From a checkpoint of a small transformer trained on Wikipedia: 2 heads of 32.
Each number is 128 + 24 x the weight over its row's rms, rounded and kept within 0 to 255. Layers, rows and columns count from 0. Numbers have three digits each. The size before them is the row's rms in percent of the matrix's.

# layer 2 MLP up, 512x64, rms 0.199, rows 405-504, columns 0-63
084:120131103175138109134174153128144148098165150086150118113107148120107080092166115101156111113125133111139141134127162121093148141142086123140139129131125114151123065141128117085120078158128132
102:118136153169068132107132130121095147063117129135122133145118126126120120128164083092159114134114124079148173148158120112134155143120066131127138093133138111128112124160105103112122110162140143
120:128143140157110088129123127131117140138111123137149122131140147111095132119143109099182104090148129086125147130106139090120138101050113155107131081131108150170109128088100094120132086138110132
125:110133104152091137138143145101091143122138160097162086130110128089119113159147078102110104121115130110128097169171133131120131102158100156111140137121112139080129140109108117133126070144106169
106:119139133132111112161116126153128087115119085112125144123109105144070093106153122147147128112177137111140176154098124098090123118118090143154132109111110129160112105101093132100152083167121109
098:112135164171129128153187118125089124095118164122143116132141174113123108120135106077161147081122130106119120129122157116136155097116115115174158109108164116151111125097104104105152098120105134
031:123164135110125107172149134135140112114160112132151127171058142140134117128122114139138094157121120155141125149109152119184129133180118087098133133145078129180105145137136107110159139152127121
089:124135115172146090148121128127139113114171126092156123124124086115125117107146128083127144101163152119085102090141088154124122170136121083135150163116136123143104154124114062127154119138145103
096:118087091125112120157138166098105170109105176117143128129114154146132108167127110118144150114120126149135091151137092129141144139158133178150133139078168133136104124117130136131175143115156182
085:133125096141118088162144129113119129127134147136151116142098156112071093113180098112151070111153127134085142124105117098090126127154083156137153126123115114139105092121113100104158102140141146
114:106158105143167125138135189111082074140172139143120116118107152131093134147136117125128086106085127099105133138133133104115112097133085140170145117124134146101063122121110107124134139124112134
127:135132154146118125140125124155123134080133172086152083113135142090132080121127084103154105108140152111129107118145129098110114120104137156103129141172150200157107127137118105107146102105114107
093:084076146136125119163131098145146129109113139108173122121109097154122122138148092163127105130120192131087105141117127115109146121155098106091129170127181147122102137137105142125140107170117132
023:103150130129164137149139085133129137161109056105130107102129186103128079158123139123146143154125116117155109110122101125156067136119112099127094139103112134115125142117131121095087130103144143
105:097150099168134084140119138104084102105113147118147073082108120107117100158160082136100121097100129155156147148158115137113108178160130106118106127136129156094136131124109125120127146138117149
085:134154115171109082141130124133128129086137147092146127128082142096090100108139107080148105135141110128133126127170162096091172152121098153136162149121124128147108117127087110108126090134095145
029:115100120123153142117087107122111163142106102098106111102173145093138105155136143136126206121145129099160118106132139134103089144090127159149092133114138108106141119086121100112090121107121109
097:114109146152108108170133154151070134085123147122147132124125145119110094137117086110171125104138134131116131135105165102093134106127120153178144086144120133144097110116105135065163119133108156
089:117156122106120144149146165152141134161098138132157097126119154108118151099160125148108097127157165115129140114126119129126097123135122169134107178090128117084144090141106096148174123150149191
095:115146147158091104162150141133122089138152119128136125127117122082109116111175106092163099112109135108108134143162121118123114112082087165126175096107127149116091137078105104110161119133111124
097:096141127151098091130134153169105169138151112138169104112127134040132132123136125141130131087098124109117127134136141149137156104123093117178161131122130166116088121103122100144159126134152126
109:144144108159106123103123147125137104094147096143134126119093146064102120151139105131140119125147096119079115120124137098096105145089125117141188113118121129106113139113125077150171136115182117
101:100127148136121103113105177136133122133120139107181131151109156104116095116151097119147092095163130094134113108141133077135109120072114149107141127111099163128088119102127099109123107142119182
058:125110150144130113127093107145137117142164146124136138100146120123117118147131174139103149108130162101170098128133170164141144129146142226149154142155109115096125091116107091139119135132116111
019:109161117127161166157114093131119093130108066109106131123175160126122111124116095125116109130130076116169105095111091124148092126108101110158108167105096104113124122127127131122140125103133169
086:086174150146120108122096162148101148160067107097144145089082149126125120132141112122119136128163099115124146119117143150102149113122116141140152143123138143132114143091116092122150150164193141
079:101138107115141104142144108094076146121120107128119138120131149121126163099137120161102125071068164116147108179118110125119122135162143166122133167137165137083116089125105111099132148134145142
118:128092125134104147150124121085124120094139144159173097104131115108115087150138109137091139136136170159117126166135135097111143128161114131114132116133148113099118116136064111090145081153110176
109:105123125158155112144135170167069084086135170123118134096081109106121123143132134102138105118132106074122135137122094086119119157132118165117150132134128139076110126120109126087141137131121106
120:069099137124138137121185133144111112121118155097130117083134095125110089173134119127141107130131131101097167153154140126129138128110134146108115150114137153076104129121091127095185109119118091
084:120147154145119111153111156164146112086148125107131096094057122092115110091143122148139152119162124136125179099150129124107143127151118130074136163121092101100109140120109112151096115150140138
038:146127106119116112116102148093121153095113130084135127118149135115165115101147126168180177112118089141076134129130101117110145101123130135139119129118107134100142129091109132131132141126068059
117:133156123144169141130146087134085127095137171141149160108130172098126134136143104112158128106139141102116134157179184143119122133128101110113169106137190115095126117136104134120159111121114152
088:135119138142139161117131142109081110155098139163156139124140120110128098174151065089137097110132131117113110168102089121099128122147135172118109100142162105103130101106098142082139128152151135
113:141116095142142128158119117124105125118122143110161098117122147139102131155138119090145102108103170094102143126122139086101114123109131121160121114119151111151077099148069099123180068156128128
110:139129148149107109139130158161117152114135129130163125114112199146118136145144093128167176107158119133094139151151118113095144162119117114120097124127127144122077137121117138069104090152144168
092:113153093146109122157124122120088111104105157136155134134098156148110089142154105109158078100095132111139175149119156085100079148131111158128100140134150127122090106118139111147128116092115157
109:109147117148091162139125098090085111141181113102138110098114138136089098157149108120136112138111098141126148156145152103089165126092131142101160153160140105128110103097103100098137119121118093
115:108134108135108127144143125126132113084157167123123101115149181132121078112156090125130152110131120140139160145139097143100134107133112129120147092133149180133130121114100084055174111137142140
089:110140125128134168105150181114110140109095152126096130110119167125098154153136119081169086114108157126153122145169106125118141107156137127108100135074143120126093107106114133097163142145119088
103:052138112133096133112114104095076142113139110143161137135132119090102134122160143105104141104112119168121146125147091137125176171152094117125149144120100104117131103120122121087133137152157160
095:089146136126136109105099176128099134129100131081159140094109137094117108159167074085107116117129143139134119121183133152121162116142125140171136137114167118153087095110130108115134142151136127
099:123121106165061119146135140141129116165082090144148130100112153132108102107156132138125147095162183131145139110162136140137108130090128129155131137133082143142144125134100126116200119137122132
100:112105112146151113195149146118132154145155139128122107087105118118100130123175112163138150113104160089084148147140090103151141171143120127092154124153126111121100128100084108135140101152135137
092:132117160153127141162168130133115117077125136102127131120104151110120088096142113114155119107140147087102157144138129106115113116120086130142145087114104122142065109135097106088154106181097127
108:129101124143124126131131147118137088114133145153136146148114115142089082149148089157121083131126155133127094169110100078113076131138089162141132124133149169106119100111118114094111083122089130
108:093117125132137104129144120132136089157130116128122093106149142119090121156129094095118101131124111105084124132128130132111152098116088121130159133132152130139078104095091057132145088104097081
092:111131124147115083157171130119122137127101143116135085100110136139128132148162130123140137088118151075102169118122122095115120145139127143134116183159111172151109145133113100140192121171156132
101:134119092144149090131154117117137109126171159094159107123079140135097088097139125132081115103148151151094105123124104124110137130090086114144150141122174151123110125127117078094157134140155110
096:136103160126125135156131159131127123115135121122129149147166140150080075154180116124137129120117142125132091186094129108115101104102109121145203110148132134139132118127099109102125119108094171
105:099135128122132117136142104140097093128099121134152137131113139157119147153129133103166107093130173107106123110121120113119104083096100129176104115105154141159095047092113119103108128155119106
091:159162171151117117110139147136111126171122168167147102153135151107134132134128103132145157120181168089119140093161109123078099129111099106133131163123093132145121132082101119113137100145110132
099:119134155158151152099113152136147106104091125119154147128121141123105089133164088098113081147151136129142124117149097140115163159181107112131140144147135137138103096103080074117144115159142097
123:128148116178109104133138119158061149128134093123154143120101132142132131134145093147117103141151143100109147127179162125094100145121108129153128104107129142127148110083116104109153104174151179
094:118108146142172091130121188150135102131106137133143148124128114150118129161174126122110142116162139057077113157116092106147138159142112124134146170142127150125094115125090112112154131137133159
093:132115147125083099174145132119111142134143134124133135137112166072080080154166117101130139101107150127105160145114125129111124113079102160133156132105128134133125140112102117065160130127154156
127:101133126138116122128148128132126111136120087096122102103114148080053122140138118127124099106113162088100133131135137087132105097086134132127116119071110121156115122116095090128163083159119116
042:127117144153093126109106103135144114172155137121121132104164104118111105111104155105116162095102143096153135140133109155086136128132134173157103148131151111046155089125095122139134129117116158
102:106140197159070112129131160156135102081112107116149116144130114115130131084143113134162167104135160132140126112134121123142138160075087116152132147119159134125138090118134102097106130121102123
095:116085094123132124155124108140114141117186125109129128117098146108124118130112128091132116116089133126119133127150156143071167077091072163158133090067114134134122127146133118108133104142120127
096:079128137130156084085144157131152120105092132125131097126144162124101127146139108123154098111121140080102118138116103087123116119132111151093131147102111135144109117086071092128165099133168128
102:150131153153102118169092171160126183110138100100140129134125166139132090108124118147142086102109124096109152123146124130141118148115108156145158101124168147171104134116130114127174104117146173
112:106135116121155097118131130127111113137128132107138147079135129106078147135154123120137105125140121132075142163152091100148162137119106114097124097137098151107119149109084085097146077178117098
105:111125124159102096130163130132099071123146109161136129128119098112115144125115114118099108120153140089104137152142174106131106107096095155111180110084124132104138119073111129083152106102124139
084:115140119149125102179135132129112114106100165114144146123109128135091101112175107086135094110104123099103113162123150084101122123154091153124135130141107138125109096138102104081136066126116160
106:113124155155118164122148152133092072132112108133129135096125135136125150163142119128170117124127166126119149130140124067095112107163137110146144147124117157128115110085068103126164094170136108
099:130145135192102128139162152127112141114149133133127104112095175146096075115151106113126090106142129128086166115145144103116104157129084107129124128131133118159107073133109104118167115120137157
110:075157142160144082151142144136102156080113156137147125123115100106110124167168110096145095118130109140125127127180110140137151132143082170123131133073143111131136139081114125123135107147137132
099:102128123148110123138085135094122137120120139131139153144135132127103064151152108078149111136165114126064104127117112128141132116106096170138170141107122140145140095109115099093137124180138165
086:136106130141132128150115203164093146132090147111119081130104109121114082141181124138135082135148122127151128077116148128137113127142140119104109152120151158161087091158125114108140124115136137
112:140137136149069127145133120088105114154132148136133094128076161126099115181172114100090142139118162127133180121151134157100160120135112107123136158134109138122118131135117133080105093145102109
085:105119126163136119128153154117150111127120137116157106126141138117107102113150111103131075136131198075106126100104123091116121127121073127112105165139132145149095105116106079091147091143123133
099:104126156165097139179094165149122098121150144117139135148071124084101095108140125105158115121163125111138136122154105108115125092131086181131135112093160109113096097138108113138134108130125137
113:120138131132124167110142150105124132113137167124107115132132191151124088134156089101136094144113097146148101175151131085109120122114122175095125107130137149099103075119113115084142103151129138
097:069093119118110154094129168103110136126117121115142134118117147145116112155153138133141133118066132145133104085167135132097097111158142132148172133096137161152112102100129120126158112180150155
103:148096112140100147161174167145126118132165150096116127118109132133106111113131148126160182128137101135113134108157106110132092167074128120141149109130138117090124056120119114118156119144159106
099:119157157126141141120143152147143081121140145128114138065147112088115114143155110058129118122144148126116103135169126103111101113142115150111118075103099086093122093137115120111134116129110087
110:142111130169147086172130170137087120139162101099141121106113133071097132131142101136149119094108133146099157146146139139121126154091105178100123144138103140133091147105105141115136089103117147
121:136131142151120142132103139137077140119109147114143139116109142097113102104146119112115108121149119124139102182161084104132143135128119145125123103137119105097112131102062098053159120169133164
104:080109105130090126113193135123116147122155138124116109163094164163102131123127121096114104148074094114129123129157106151136157075094118137153178124125150128130113103122130099129131093137133126
108:127154127150102105123147121142126148137131137124137129147111163130143121138134066141130141100122132126131139113163114139094189164128114144149150130116120156091027114106098118095130131151108138
108:133123119129139113168145185117115119128169120132136067143093143148118078149144141094077122129156108126141140109143142135109137125146136109107165121085127161145097129115083121102127114114115183
099:082139145161120096152134145131066136108107105107126146129113183131112116114163141136159150130131129126124166088122135113128168125070119106123168093124103099161110130122114121115141112173153144
109:080128180160139117124155171111109081098144129125106131135096177123082112139157105137109114094084133093118172167108118099128117115115107159129112141101122123141144123114101125117097109130147127
085:149152151149154085165118128109092161081075106110122130135119147139135125084124118103124121098099122083133112152098124122085164138128138095123123127134151157095091113164127102103118136109162104
124:131128140147136133160110155144082129121124140148141092135118136106132139088126130131186102114121118096136142145125101086088129117158114110136177108141123122102104091093089126104173085153166159
125:122098083139128112151165132117112120167145126116143086137136133089094123166134108156128119124130112140124124146130109143109158119097123129096164075137104131113134108094071114057137097155132127
115:154158136152088136157096102127073166098123112142141134099119134079102128113121127104170123113131106096114146131146174144125137130076100129146140073091127139116106098134136116100146095119116139
107:118118130158128136162132132161093165108148138099144111104124141078103116111136114130153099104112127107106166151163137117112135144144079162155142092113136134131059133159097095110164107143109126
094:144091165123131092081148136125142130143087103078139106132087164082137142147137084108115130141158109112128122123098123149118165105096132155131152129117144131150096124100071115106148112155125114
098:101145083126100157143165098099125130142186133124107114122117154120093101109129118140081126126140143142071150105152119155131133103096091163122173083136153110124101129110135100121127091132135122
110:099123163170131111116150157158119126110122111124172111162095152133134117138167113122151118091115168115117090125109114098084129127091117121147140136090136116181110123084127099130115103127125183
098:110139129170123148147142162145109079154121134116119141129122129116122136175132102088098087064123143100103135164131094126111110142104081169128145138121126134080119127088128110114161128113130097
099:085162111120137115107151139115109134143123155119162115130118112102135120116129106108139098084161129138081082100132123140103122094116129154164151142112104094135143106091138079108132111156163189
106:092092132138092122179128130129123154106103172144151120109117133116088078139151108123135128123076115150095144108166128144124139143135124165139131132101110111124104108118102117099189143141177148
097:136126148181126120177124136111120117102121139144129096147101146136109113121158124078150121122145123077067145131147116108118110135079090149123134103110124135115096122118109081115165082156143129
107:106134100151090117132147177099143140120160121108136062142120136158108087130160125145098110133095129152130108120165123107105154180134124139123189159129129119109089113132113134114157118127156151
108:097155130115142130158177106086096128135116131114146105144146152128107107118154114124121142105090152119148149119099083106140173110136111108098161131130182124121117069116070120134119141158125136
073:162127067126146155062133156161140148143152149135118142128091125066102096109137090096117145130158149120140137140155134132143102150136113174156157137121126152146147132133099103147116123109145143
109:129134138132079152178124129109092102143145107099122090150125132149108131141162098102129120098126172143113097196093104136124162092106127128144146138147115123131131106163129119096118087133141089